Weights of a small transformer language model.
Size: 24 layers, width 160, 4 heads of 32, MLP 640 GELU, vocabulary 2048, 7.26M parameters.
Each number is 128 + 32 x the weight over its row's rms, rounded and kept within 0 to 255. Layers, rows and columns count from 0. The size above them is the row's rms in percent of the matrix's.

# layer 11 MLP down (transposed), 640x160, rms 0.0424, rows 83-164, columns 0-39
size [112  93  92 106  98  93 106 117  89 102 106 101 112 101 107  92  89 113 100 102 103  98 102  95  96 105 100 120  95  95 111  96  92  98  92 106  92  95  94  97  93  85  90 103 104  99  93  92  99 101 106  91 115  91  99  94  87 107  96 104  97 103  91 110 100 102  87  92 104 101 108  97 100  87  95 101 101 101  94 105  95 109]
[[119 114  65  63 149 103 174 161 118 159 121 118 102 125 136 199 109 112 179 138  75 123 147 106  96 159 112 106 124 142 146 126 108 126 119 126  80 100 100 119]
 [ 95 109 144 145 142 124 122 152  75 210  94 102 158 150 151 136 127 102 143 112 155 152 107 122 113 151  87  98 165 123 161 112 146 147 158 152 145 126 130 138]
 [ 94 136 134 138  95 124 131 146 182 144 105 185 152  75 108 166 158  93 110 169  91 118 115 146  98 104  88 140 104 116 126 126 150 116 135 153 243 162 137 141]
 [168  96 104  90 129 122  91  63 118 143 132 178 140 109 187  78 126 151 197  96 146 165  97 146 121  75 117 100 120 143 163 114 169  94  80 128 115 131 145 127]
 [143 140 109 133 178 111 149 150  89 109 110 110 122 111 156 164 117 120  80 112 199  79 107 158 188 111 119 148 124  77 110 146 132 186 160  88 136 140 102 134]
 [154 125 137 140  95  94 159 111 111 147 102 169 133  63 151 137 113 100  87 156  53 111 153 137 156 146 123  96 165 142 150 127  84 132  80 141 132 156 110 118]
 [148 145 146 113 161 144  97 146 138 120 165 118  88 106 145 142 146 128 149  95  56 103  92 150 106 162  78 165 149  88 119 192 112 124  91 165 158  70  55 162]
 [ 72 108 201  69 105 120  81 138 129 127 131 121 103 132 100 122  95 114 110 126 138 100 139 145 159 179 150  94 146  99 130 115 131 126 116  85 116 119 152 142]
 [122 129 156 122  79 146  92 158 126 172 101 126 165 164 182 196  86 112  95 105  79 128 105 144 115 165 120 148 126 119 159 138 116 111 117 113 152  98  73 152]
 [183 115 136 194  86 118 154 182  96  87 129 105 116 105 130 152 164 110 117 118 161 134  69 128 143 105  98 192 104  85 155 137 121 135 171  90  90 126 170 155]
 [136 142  99 124 136 114  98 159 118 153 100  42 129 143  91  80  50  99  94 117 112 108 159 162 179 138 163 129  92  72 119 155  80  94 121 130 138 175 146 102]
 [ 70  97 183 101 179  74 116  90 101 174 144 119 117 127 108 199 156 150 132 109  50 138  96 129 156 149 130 167 147 127 166 174 180 121 138 101 151 147  96 136]
 [145 115 170  71 107 130  82  87 138 108 178 129  91  48 155 123 123 124 128 134 128  94 115 178  97 103 155 120 129 118 181 115 164 108 128 142  87 124 171 148]
 [139  89 128  97 170 123  93 114 105 129 127 134 157  69 154 180 167 109  92 114 103  34 131 129 141 167 124  84 146 121 120 169 126 145 138  46 118 121  70 154]
 [ 88 116  86 130 214 150 119 143 141  80 169 119 139 137 100 190 106 182 130 122 168 136 161 119 109 127 169 162 107  99 138 127 176 100 214 162 125 191 147 105]
 [134 113 125 125 135 144 110  96  98 173 120 137 149 139  68 163 145 137 102 130 175 121 156 164 156  93 157 120 119 209  89 171  58 130  67 184 101 117 101 154]
 [ 68 153 134 171 142 169 128  45 173 155 100  94 133 111 152 124 201  88 166 110 135 126 121 114 145 117  63 131  89 168 132 151  98 109 100 149 175 165 131 115]
 [119 142 112 138 158 101 172 112 104 148 109  81 186  93 109  94  91 131 200 106 158 152  85 121  39 128 129  87 161  80 139 157 109 127 109 176 134 139 157 114]
 [126 199 146 167 162 144 120  96 118 124 160  90 114 127 199 138 125  98 203 114  89 142 129 138 136 137 126  98 131 115 119  59  99 102 199 170  91 123 124 170]
 [133 125 124 106 133 156 116 142 140 103  65 173 104 125 117 158 118 123 167  78 115 140 104  77 127 184 185  91 117 173  71 126 169 101  81 170 112 139 173 151]
 [113 154 121 156 187 115 137  70 151 127 120  91 169 106 122  88 138 103 108  76 127  87 182 182 163 172 109 243 129 149 158 114 164 114  73 141 166  75  74 181]
 [ 87 128 125 118 126 206 152 158 159 112 129 152 161 141 115 129  80 128 146 179 133 146 106 146 125  93 105  63 109 152 104  67 151 159 123 101 105 153 114 104]
 [ 72 101 107 110 140 126 140 181  94 120 184 135 107 125 118 135  96 152  84 168  81 122  87 131 108 107 113  83 177 167  86 155 177 201 143 118 179  95 228  86]
 [132 103 106 130 102  81  76 174 111 124 129 121 128 136 107 145 121 105 184 117 134 107 130 159 129 125 124 197 138 112  67  62 179 119  97 178 131 153  92 106]
 [ 67 129  78 151 141 127  76 150 111 153 174 106 146 136  78 104 122 121 125 108 149 117 157  68 104 145 139 166  79  59 126 181 104  90 147 148 133 157 112 155]
 [144 129 118  89 136 128 168 113 158 103 125 106 119 165 140 116 148 105 112 127 114 158  85 111 120 167 111 135 114 125 164 126 108 105 175 110 159 168 116 148]
 [217 144 130 104  91 114  96 143 123 149 154 163 112 153  64 178 110 131 134 166 116 126  85 126 131 151 117 110 126  98 111 153 105 131 154 126  76  94 150 140]
 [ 83 149 149  96 159 139 116 159 160  97 140 114  91 126 150 199  71 123 108 165  93  98 101  80 114 140 129 120 141 138 173  86 147 114 160 135 181 132 166 149]
 [122 124  68 170 103 169 102 201 114 147 180 114 146 117 127 145 184  87 152 127 141 174 105 139 129 112 122 153 149  89 118 125 111  94 134  73  76 135 134  76]
 [134 118 111 153 187 132  86 121  90 163 157 130 141 141 138 127  96 140 155  67 153 103 125 207 136 150 136 167 173 109 152 158  77 139 118 127  83 102 144 121]
 [103  97 118 104 155 107 112 158 135 113 142 157  94 162 105 106 127 167  96 117 115 139 156  82 157 195 154 148 220 159 176 135 157 155 119 139  86 150 147 134]
 [159  50  52  91 115 144  92 168 108 132 138 168 181 164 188 123 179 126 149 165  63 123 139  93 141  82 136 165 150 136 119 186 148 136 101 101  99 161 160 101]
 [ 83 135 202 152 138 142  63 152 158 145 111  93 124  66  91 112 159 160  88 145 134 140  87  81 131 123 113  98  66 123 133 107 167 112  84 116 161 126 151 156]
 [141 150  81 101  97 147 114 130  94 190  74 106 146 135 130 179 114 123 117  93 112 108 119 138  51  71 155  72 117 157 157 182 153 140 170 151 153  93 160 155]
 [127 112 151 156 146 150 130 126 164 127 106  98 130 137  55 109  55 141 141 137  90  91 127 130 126 137 188 165 119 190 114  91 118 157 129  85  98 154 192 181]
 [116 141 117 105 126 101  95 121 147 125 138  78 100 159 165  62 116 115 128 133 121  98 114 164  85 180 112 132 163 132 145 135  91 133  68 135 117 148 101 210]
 [218  88  86 108 127  80  59 186 110 146 193 138  89 115  88 120  99 119  99  97 143 116 107  74 135 153 148 158 184 128 107 116 188 156 101 212 125 100 138 135]
 [125 103 120 133  86  76 112 139 201  59 148 125 149 120 122 153 180 156 119 161 147 143  77 156 199 112  99  86 146 121 109 102 173 137 138 204 145  97 133  94]
 [ 96 166 143 103 127 167 117 138  98 180 139 121  76 198  89 109 144 128 143 152 115 104 159 175 159 116 155  84 125 131  98 122 110 145 135  29 125  64 133  82]
 [125 178  90 156 119  81 176 162 116  73 112 126  93 113  70 137  82 101 143  81 139 127 143 126 140 166 183  91 183 104 139 153 137 122 154 162 160 124 161 147]
 [102 126  91 178 199 118 173 121 104 134 115 174 132 150 133 166  98 136 124  91 101 212 170 139 139  79 108 124 155 130 142 144 115 105  78  96 127 132 108 123]
 [146  86 113 138 103 127 187 103 145 130 104 127  83 152 123 156 128  82 125 122 131  99 123 144 124 129 138  92 118 158 130 176 125 138 123 103 148 107 149 143]
 [ 83 132  88 178 186 149 160 118  89 120 165 125 161  78  89 102 168 132 138 150 126 114 134 104 174  69  79 155 109 159  57 126 115 104  94 152 134 125 133 146]
 [221 167 133 115 125 109 154 106 142 119 136  99 144 100  73 121  93 100 142 175 150 167 134 143 154 114 164 142  85 158 124 126 167 119 159  92 111 114 124 146]
 [100 112  79 155 110 148 113 158  93  87 138 132 178 118 169 123 200 112 146 167  48 141 192  63  75 115 134  96 138 179 129 177 119 167 120 164 138  74  84 120]
 [145 133 151 103 123 135 103 150 141  41 102  89 129 141 112 137  73 146 141 202 123 194  93 136 136 162 128 162 124  98 123 135 134 180  84 122 123 146 127 136]
 [139 110 154 141 121 157 128  73 175 132  86 138 112 135 114 130 162 155  93  91 102  53 164 152 136 140 165 143 133 127 127 170 102 169  42 155 173 146 113 126]
 [156 124 133 197 100  85 143 138 114 178 111 170 175 135 106 121  97 163 154 138 163 115 162 171 162 136  96 136 115 101  87 140 115  76 174 105 142 115 138 124]
 [131 143 130 123 123 149  85 131 129 155 105 152 160 154 126 131  34 120 141  65 135 177 182  84 189 154 153  98  99 121 115 131 213 191  79 129 115 112 118 132]
 [134 118 147 148  50  50 144  78 134 167 103 118 173 148 111 114 146 144 154  80 130 132  92 139 207 112  83 129 123 111  82 101 152 169 107 127 149 168 131 121]
 [146 102 179 137 124 135 189 175 185 133 105 128  82  76 163 168 127 113 130 150  88 104 158 120 128  91 141 158 115 114 100 170 125  97  77 164 140 143  97 108]
 [153 121 131 141  98 111 110 163 150 156 142  98 112 123  87 108 119 129 168 118 116  98 119  93 121 158 126 225 116  96 111  73 163 140 101 150  79 151 131 157]
 [ 78 125 192 171  82 110 105 113  99 150 149 194 111 177 132  93  79 199 108  96 145 127 114 160 160 106 148  79 103 130  98 132 160  67 148 154 105 184 126 154]
 [125 146 122 120 109 113 144 137 179 175 159 105 103  99 134 136 127 127 116  80 108 167  89  97  82  81 114 178 129 170 115 158 111 127 174 135  76 129 148 144]
 [130 126 142 146 114 113 116 136  81 161 141 166 160 128 184  94 119  60 160 110 149 206 170  88 119 124 151 103  77 128 154 133 102  92  89  82 142 137  85 149]
 [118 135 155  93 172  83 102  69  75 137 121 124 183 110 176 152  85 157  82 126 149 127 153 157  91 127 160  60 144 134 151 110 112 160 146  62 126 157  77 137]
 [ 80 152  95 143 163 127  96  38 165 202  84 156 131  96 126 120 102  70 168 125 164 111 163 133 163 130 114  80  53  89 122 209 109 139 119 136 142 160 128 155]
 [131 182 147 159 179 158 137 157 112 157 161 123 118 167  88 146  94 126 127 150 153 150 158 137 111 116 138  76 162 123 142 200 101 107  95  72 131  97 164 130]
 [135 110 114  92 129 137 147 143 111  84  81  81 152 166  93 101  75 112 118 152 101 136  91 179 128 104 123 165 129 165  52  72  99 124 118  72 162 112 130 156]
 [176 105 112 147  99 129 145 110 153 130 106 139 105 154 123 171 129 150 145  99 136 122  73 174 143 135 147  92 109 106 176 115  86 168  89 118  88 131 201 158]
 [114 113 159 128 157 148 147 156  53 145 141 197 124 115  83 114 132 123 124 118 165 171 105  87 209 139  96 162  70 212 178  87 142 118 149 116  81 117 179 133]
 [107 141 175 133 111 131 105 107 142 129 172  92 132 122 127 108 110  96 118 138 106 131 169 164 119 139 122  72  89 127  95 176 107 115 147 152 102 132 122 148]
 [ 68 129 131 138 125  93 157 107 137 160  94 101 148 126 145  50 110 122 124 154 132 109  68 147 156 121 112 158 116 109 121 161  90 107 181 150 121  89  99  87]
 [121  98 127 101  84 145 102 102 136 111  76 133 116 140 101 137  96 149 104  84  76 123 129  76 131 112 131 166 151 153 133 150 165  95 154 118 150  97 156 187]
 [ 99 144 137 101  55  73 165 128 127 117 123 146 101 157 122 139 174 164 121 139  70 111 101 118 109 111 128  89 139 125 142  66 106 140  94 127 142 191 147 126]
 [130  90 165  68 177 120 138 126  93 164 111 107  73 112 163 120 160 133 136 136 107 117 149 157 104 152  56 150 177 130 143  96 132  77 168 117 121 108 115  77]
 [115 128 144 115 148 131  94 125 121  94 100 126 151 114  72  93 187 130 107 208 139 112 179 147 159 169 126 107  90 135 112 108 158  60 127 119 126 184  74 144]
 [ 97 134 104 186 159 162 136 147  90 137 122 111 163  78 102  80 118 101 101 134 147 111 122 109 171 147 110  59 129 195 106 171 156 119 114 176  81  74 109  99]
 [100 132 118 141  67 121 110 127 153  87 103 140 148 122 138 133  92 153  99 127  91 126  92 164 131 133 110  71 191 160 128 153 189 181 119 163 117 139 103 140]
 [121 124 167 127 132 152 110 106  97 118 146 134  68  98 120 133 148 193 137 140 181 117 151 133  94 153 101 122 118 119 111 149 138 140 136 113 196 163 153 102]
 [152 133 147  99 176 102 121 170 147  74 121 122 149  86 133 183  92 118 132 150  78 117 144 110 152 134 143 148 101 131 151  76 127 101 124 146  91 157 152 136]
 [124 114 158 118 151 138  91 168  89 102 143 128  54 121 123 125 138 112 131 108 133 135 124 130 120 111 103 165 103 165 139 207  98 111 147 159 137  74 123 151]
 [144 102 120  93 155 124 102 105 141 174 151 153  74 127  86 132 121 106 137  88 104 145  86  71  68 172 104 159 120 136 143 189 154 152 149 121 125 110 151 152]
 [151 125 110  97 140 139 122 163 120 128 132  73 118  93 115 119 137 127 155 109 122 149 120 157 110 105  96  82  96 168 138  60 100 106 185 183 128 127 149 171]
 [120 139 160 108 181  56 152 160 171 195 107 193 128 104 155  80 108  98 132 125  97 134 150 124  82 165 138 155 112 154  83 162 131 187 116  42 117 168 166 153]
 [101 148 177 143 108 153 177 156 153 107 127 168 132 122 175  89 156 158 151 135 105 141 119 155 161  66 134 180 153 113 137 153 155 169 103  91 157 171 115 115]
 [ 85 105  94  68 102 123  59 202  70 162 113 130 111 174 187  85  76  87 126 107 143 156 130  97 125 150 136 173 123 126 113 144 119 127  87 130  91 193 150 121]
 [169  87 128 153 112 159 141 118 138  85 127 127 151 153 110 178  97  87 145 110 144 228 165 157 105  97  97 115  95 121 149  73  66  79 156 147  95 107 115 112]
 [157 125 194 106 140 177  87 147 139 127 153 153 101 133 207  94 114 118 204 145 147 147 147 120 164 108 164 136  98  81  59 134 131 104  78 135 124 122 136 140]
 [151 180 140 114  86 168  90 115 135 128 116 127 137 100  98 104  99 118 101  55 157  64 125 121  76 180 142 139  88 115 124 129  89 122 118 173 123 157  98 143]
 [153 180 176  78 164 142 163  80 199 106 172  97 156  82 114 118  92 117  95 118 108 159  91 126 115 126 124 152 111  89 120  90 143 213  60  80 119 205 153 136]
 [108 147  97 158 163 148 160 158 130 129 185 109  85 139 146 114 145 158 134 149 137 121 145 135 183 124 152 188 165 106 129  97 141 153  85 143 113 194 129 132]]
# layer 11 MLP up, 640x160, rms 0.0933, rows 84-164, columns 0-39
size [ 98  97 100 102  92 102 115  92 106 105  96 103 101 114 100  96 106  99 104 105  99  96  95 101  99 102 105  98  94 103  98  98  93  98 107  94  98  98  97  99  98  96 103 100  99  97  95 109 111 104  98 113  97  97  99  93 101 101 103  94  96  97 109 100 103  90  94 102 102 110  97 101  98 102 100 101 102 100 103  95 106]
[[162 203 150 105 126 100 150 115  26  99 152 108  92 106 133 132 105 124  81 103  68 126 122 108 182 107 145 105 116 172 127 102 104 128 166 123 151 115 122 152]
 [ 72  61 105 142 105 128 119 151 151 124 170  81  98  87  79  92  99  96 163 109 166 146 188  49  80 135 142 134 147 139 120 111 133 111 102 125  95 156 177 171]
 [154 195 105 136 181 148  98  77 158 111 152 147 110 160 106 195 132 172 141 128 149 117  75  86 116 135  91 100 116 191 166 113 162 141 123 135 148 106  88  94]
 [ 91 145 153 134 138 226 120 156 124  96 133 129 128 111 154 101  74 147 136 191 127  87  93 134 125  51 154  84 146 159 174 121 101  85 124 105 132  98 105 149]
 [102 106  96  66 132 108  92  50  86 149 113 111 163  71 178 125 190 116 166 141  64 150 102  83 168 144  86 150 137 173 159 128 173 159 131 153 132 141 150 176]
 [114 161 151 152 104  99 144 136  80 101 135 106 154 174 159 157 126 142 149  98 107 105  93 102 170 133 148  73 178 159 163 125 109 129 128  81 101 110 153 105]
 [134 148 101 132 140 115 110 151 111 149 106  91 131 162 147 141 169 122  70 100 103 105 145 116 128 110 146 103 178 129 127 159 106 168  99 170 147 132 121 113]
 [159 123 117 145 107 145 181 109 169 147 168 104 164 125 138 133 125 136 124 145 150 170  64 178 114 118 140 124 132 148 172 154 133 107 133 135  97 119 126 109]
 [ 74 174 101  53 173 131 121 119  77 157  84 100 158 115 145 101 137 104  53 146 140 150 164 113 194 135 170  91 126 138 104 122 126 180  82 127 149 176 139 128]
 [128 106 141 104  85 160 187 117  99 142 145 101 199 111  92 165 162  77 184 164 136 131 129 135  84 156 166 173 122 135 116 117 113 144 124 151 130  72  98  91]
 [192 152 122 120 150 167 154 154 158 190 110  79 126 140 113 115 125 129  45 179 115 132 142 151 114 145 171 136  50 135 197 172 132 141 132  79 107  98  98 161]
 [148 140 158 137 154 175 125 126 121 145 116 121 124 106 132  91  66 151  97  93 136  82 157 196 183  33 145 150  83 153 120 137  86 115 101 180 127  29 104 172]
 [109  89 118 167  73 196 116 125 113  73 149  74 100  88 108 125 166 146 132 137 136  91  90  71 171 173 179 162  98 117  61 161 158 104  98  87 181  58 104 124]
 [ 66  88 116 127 163 112 129  75 131 117 122 103 163 138 139 125 130 114 176  60 129 147 147 139 136  87 144 109 101  84 159 151 156 135 181 121 150 102 126  96]
 [174 117 150 109  79 107 142  91 127 160 179 128 114 135 133 138 131  84 164 135 129 164 153 106  77  91 127 172  94  97  97 142 138  92 114  87 152 158 132 142]
 [205 145 149 113 163 110 180 112 118 140 153 147  92 152  62 118 112  93 176 163 112 144  30  93 125 128 149  99 140 126 123 100 136  51 107  90 164  87 142 103]
 [178 130 103 115 154 103 132 137 166 132 119  94  91 101 192 122 182 113  64 155 189  39 182 158 135 108 142 127 115 132  90  54 119  86 162 108 149 137 140 156]
 [156 120  43 182 136 122 132 103 149  83  73  97 131  89  74 116  84 113  64 138  69  96 194 138 147 125 167 140 184 170 126 115  89 154 149 103  64 126 114 181]
 [135 171 103  60 125 138 111 132  80 112  91 139 108 123 150  95 177 124 130 125 108 140 157 107 101 119  91  95 135 117 145 167 173 147 137 158 139 112 124  99]
 [110 138 179 100 128 109 179 147 105 105 135 130 154 156 170 115 109 184 126  34 162 123 104 136 147 165 128 103 138 137 171  99 103  82 149 119 100 161 157 112]
 [185  74 148 127 122 149  86  99  84 155 110 118 104 142  69 130  73 147 110 104 118 183 104 164 117 139 161 107  58 148 179 167 143 117 104 169 127 103  63 131]
 [136 161 115 146 110 183 126 110 117 124 161  60 213 204 170 138 140 138 133 112 114 117 137 108 135 121 196  76 104 181 159 118 134  83 116 109  64  87 118 143]
 [144 142 114 150 110 170 123 121 153 172 133 178 118 158 132 136 121 119 142 156 131 162 160  96 135  50 144  99  69 201 141  79 158  62 176  67 145  96 166  99]
 [131 101 113  79 163 198  97 161 111 112 157 109 155  90 160 129 110 187 173  98 107 134 114  90 142 144 107  84 100  75 185 157 155 119 134 152 165  82 140 100]
 [101 133 126 150 196 140 103 105 172 167 112 108  55 152  75  91  85  94 138  24 124 126 137  81 118  90 123 120 143 144 126 113 138 122 119 133 138 129  84 131]
 [119 154 138 112 102 203 151 110 165 127 138 186 124  83 131 178 115 162 131 139 166  90  92 134 158 104  59 155  79 128 172 143 190 114 147  85 109 126 182 128]
 [129 123  82 131 113 138 104 136 172 111 144 116 162 129 104  95 130 142 137 131 105 208 163  62 148 122 138  75 104 183 168  76 150  99 108  93 167 179  98 148]
 [152 126 130 167 136 122 133 122 131 174  77 120  90 148 108 107 167 114 142 167 110 103 147 127  75  94 123  67 153 112  89  95 108  73 130 103 151 110 146 123]
 [ 83 194 137 136 114  82 105 145 126  80 141  89 149 147 117 153 182 136  53 145 121 140 133  78 156  95  75  78 144 129 150 165 172  73 115 107 194  99 161 117]
 [114 144 163 130 166  93 104 135 182 126  82 139 146 111  92 162 112 110  83  88 107 109 129 184 247  40 179 132 149 157 121  94 100  98  91 140 134 180 138 185]
 [143  87 125 147 129 148 137 113 123 136 128 146 114  41  82 113 153 149 126 114 113 143 124 137 109 145 201 130 137 140 154 113 149 172 165 129 105  96 196 190]
 [138 181 129 106 122 140 116 139 183 100  91  90 108 130 134 105 114 171 134 102 160  38 144  97 164 102 125 138 112 146  87 138 164 107  91 105 100 138 148 162]
 [132 109 154 197 205 137 107 124 147  45 113 140 117 137  83 127 126 159 115 196 116 116 175 121 146 126 103  64 101 154 162  99 150 140 129 134 183 133 114 132]
 [153 119 162 138 100 203 160 145 131 132 117  68 145  62  74 140 124 119  84 151 131  95 129  92  64 114 105 164 156 168 149 177 133 119 177 149  41  93 140 131]
 [121 161  66 151 134  92 131 176 168 176  99  69 115  98 165  54 146 143 176 145  94 143 120  99 123 114 127  96 152 138  93 108 139  91 103  89 137 153 102 113]
 [112 194 123 124  99 125 161 117 132 165  73 156 164 149 115 121 128 180 189 198 146  70  93 141 152 129 112 112 139 140 112 136 118 114 122 123  92  77 140 128]
 [121 157  51 142 143  87 194 126 132  89 124 133  98 164 159 122  41  86 148 103 107 172 150 118  59  95 153 166 148 126 146 109 108 157  99 100 135 165 179 133]
 [142 143 159 157  86 138 127 106 139 191 135 110 187  49 140  78 115 136 110 139 136 144 158  46 130  75 104 165 143 157 113  41 104 131  75 141  98 126 135 136]
 [112 119 122 120 170 100 123  89 145 172 123  94 132 125 185 121 165  92  83 106 105 130 138 177  81  91  94  75 158 140 127 170 142  96  97 102 170 123 110 148]
 [ 97 110 156 101  96 150 148  76 116 120 138  90 151 162 126 104 145  89 144 104 184  90 146 139 114 140 161 143 152 120 118 123 126 176 141 107 168  53 143 143]
 [151 133 145 138 137 115 155 119 135 146 147 103  98  98 217 113 134 145  74 135 169 159 153  93 134 164  94 135 141  69 120  84 169 155 181 126  63 183  94 106]
 [157 160 155 153  77 126 173 132 103 108 120 110 138 186  88 135 137 152 168 143 160 132 176  58 128  61 145 112 142 184 167 170 149  77 101  62 181 153  79 127]
 [182 131 135 129 151 168 168 146 103 153 120 112  97 112 114 154  78 164 132 124 163  96 129 102 108  78 198 116 136 110  75 104 158 116 125  90 147 111  99 101]
 [136 119  74 147 100 123 157  35 133 173 105 134 131  83  58 108 142 120 137  88 161 160  77 127 134  54 146 111 161 141  45 145 102 155 100 131  89 139 155  89]
 [112  90 102  98 134 132 178  84 149 135 170 145 161 143 141 128 140  94  65 150 136 117 166 120 183 179 168 105  77 152  96 118  96 126 109 142 158 138 121 159]
 [146  95 136  82 143 139 131 126 130 107 125 171 183 131  53 130 146 137  76 108 105 161 108 125 128 106  84 116 153 144 105 136 137  79 151  66 108  84  86 110]
 [150 142  94  67 180 138 116 125 146 108 134  99 119 154 155 123 137  70 141 125 145  76 140  86  94  85 149  94  81  82  90 116 159  93 150 172 167 156 153 109]
 [148  99 150 163 112 149 115 125 143 134  94 172  82 135 130 109  91 136 117 116 175 107 122 132 156 181 109 135  90  25 122 167 125 130 120 106 198 115 107 208]
 [126 104 168 119 152 120 105  52 135 129 116  62  68 115 126  93 119 139 127 154 133 130 149 105 151  68 154 113 104 180 144 138 140  98 121  96 124  69 120 157]
 [130  91 149 134  90 135 140  86  90 163 127 159  55 162 101 162 182 126 127 120 115 119 166  14 146 164 100 167 127 138 122 137 140  99 134 136 105  68 130 172]
 [168 154 129 176 115 110 115  67 137 156 169 151 123 102  91  99 125  80  84 140  78 133 158  67 110 133 105  89 143 145 158 204  77 146 154 130 103  96  73  91]
 [ 76 140  86 160  96  93 160 110  55 106 123 125 164 108  94  96 133 130 175 169  99 144  83 115 142 135 137  81 144 141  94 177 121  64 148 174  99 128 172 168]
 [134  92 161 174 123 148 145  86 160 177 142  87 103 143  99 139 132 131 171 113 131  81 141 141 109 126 106 114 106 141  97 130 134 166 130  94 115 117 121 116]
 [112 127 162 155 171  80 129 117 125 161 123  85 102  78 119 104 151 133  69 130 118  72 115 122 154 101  96 141 102 157  99 131 100 108 167 139  56 126  91 156]
 [130  22  86 131 124 118 166 160  66 183 128 163 200 136 129 124 117 138 101 108 127 164 154 127 104 145 111 115 138 148 165 148 135 157 200  81  84  63 144  91]
 [ 82  74 117 117  85 148 125 144 112 135 114 111 132 116 152 120 124  56 116 145  83  93 129  95 117  97 148 172  78 144 144  72  86  89 109 132 123  70 115 122]
 [114 170 149  98 146 105 120  79 123 110 117 139  83 127 138 141 104 142 188 127 153 112 114  69 123  85 183 213  68 107 113  98 132 121 103 125 130 198 131 130]
 [143 105  69 133 113 137  97  98 180 162 142  74 146 148 120 142  51 125 108  94 101 135 140 108 153 165 178 107 113 161 101 100 120 122 106  99 136 158 106 133]
 [172 131 131 101 100 158 162 197 160  90 143  90 150 144 104  89 157 100 145 120 123 147 137 113 117 126 146 154 109  85  90 112 168  76 168  86 135 149 129 102]
 [122 129 128  53 151 124 154 111 182 132  58  78 116 114 160 174 119 153 112  89 164 163  80  99 153 131 156  98 133  90  85 118 103  97 146 130 129 148 161 155]
 [128 110 109 159 134 117 205 146  92 108 126 158 133 144 182 122 129 104 126 112 143  68 191 165 161 155 119 127  99 156 148 166 114 154 156 106 133 166 106 129]
 [127 107  98 130  80 140 140 132 105 151  70 111  84 108 123  99 140 168 106 131 111  91 134 138  81 151 138 152 147 154 127  70  94 162  57 123 202 136  82 141]
 [ 71 104 150 130 179 120 142 134 121 141 180 108 103 122 148 126 164 169  93 118 169 155 207 112 166  76  88 107 157 147 121 155 139 127 109 110 176 109 104 110]
 [129 122 137 131 138 117 128 132 111 138 113  58 138 114 159 161 115 166 148 104 153 164  69 123 199 103  80 104  82 160 128 116 145 180  91 160 180 138  88 125]
 [159  98 131 142  98 182 137 156 152 106 161 125 124 113 157 160 129  86 118 168 145 168 156 179 159 101 170 144 137 137 172 124 127 125  99 103 101 137 178 125]
 [166 128 113 163  94 130 135 111 140 135  79 174  98 119 141 165 123  83  98 168 138 130  77 142 119  74 157 101 167 150 124 119  49  97 239 179  96  92 117 125]
 [147 177 139  33  80 130 159  85 127 152 148 140 137 183 132 122 144 101 130 118  92 171 117  82 173  94  81 180 122 130  92 114 102 107  87  97 199 134 142 173]
 [126  83 154  99 141  90 127 135 141 130 161 170 100  90 150 106 168 128 215 102 140 167 156 119  80 144 114 109  97  67 116  71  90 139 124 122 120 162 116 208]
 [137 152 207 117 155 120 113 141 124 122 123 120 119  76  99  72 104 156 116 172 135  90 177 121 137 113 103  28 120 138 153 149  87 113 120 104  81 110  88 128]
 [168 126 129 149 127  88  69  82  68 138 115 136 167 108 130 141  96 105 161 107 121 117  96 107 128  91 160  87 119 123  88 146 120 143  86 109 125 179 125 160]
 [117  70 209 115  73  52 169 156 140 164 117 122 121 118 139 131  86 113 146  92 161 117 119 122  70 120 106 129 162  83 127 122 112  98 159 125 154 159 129 157]
 [122 139 136 121 165 173 144 117 126 118 155 169 105  83 168 183 146 160 120 170 147  96 140 125  77 108 151 185 137  67 108 104 162  73 118 129  85 163  84 120]
 [145 177 104 211 174 117 175 101 134 142 180  96  88 179 106 123 176 122  80  66  86 167 164 146 134 115 195 156 165 125  74 191 179 126 149  95 123 127 151 165]
 [201 146  94 105 104 157 125  91 165 117  77 110 212 188 123  92  93 206 136  93 113 123 122 129 138  94 150 114 107 111 126 126 126 125 144 130 178  92 110 163]
 [ 77 196 126 174 115 134 100  80 140 174  90  46  79 145 186  93 100 102 140 151 133 135 176 105 150 124 150 117  98 192 208 136 154 102  71 194 145 103  93 101]
 [146 127 117 130 157 162  90 138 228 126  60  84 115  82  52  92  98  81 116  93 147 126 175 145  34 118  87 158 149 122 130 132 147 139 167 202 146  89  90 116]
 [ 74  90 146 117  72 119 137 105 151 108 110 118 110 110  90 166 116 105 132 124 117  95 121 140  81 102 111 163 101 131 146 175 160 121  73 153 133  97  82 132]
 [168  88 158 168 127 117 143 151 139 220 125 130 113 154 124 109 162  93  84 164 175  98 158 104 125 118 127 152 129  85 174 148 148 112 140  74 135 121 201 156]
 [175 133 204 141  92 141 146 130 170 131 114 124  80 121 130 107 102  56 101 138 162  87 117 145 188 128 182 136 126 136  58 129 140  90 139 113 121 118 126 156]
 [114 154 115 162 161 104 141 131  90 178 110  98 153 122  66 168 149 126 155 109 214 160 145 129 129 121 148 146  52  28 142 163 167  50 109 109 162 110 114 145]
 [ 94 177 168 149 175 103 125  44 124 101 147 124 160 131 152 155 105 128 119 114 114 101 131  68 145 113 139 101 142 151 104 133 149  83 114 144 140 147  86 135]]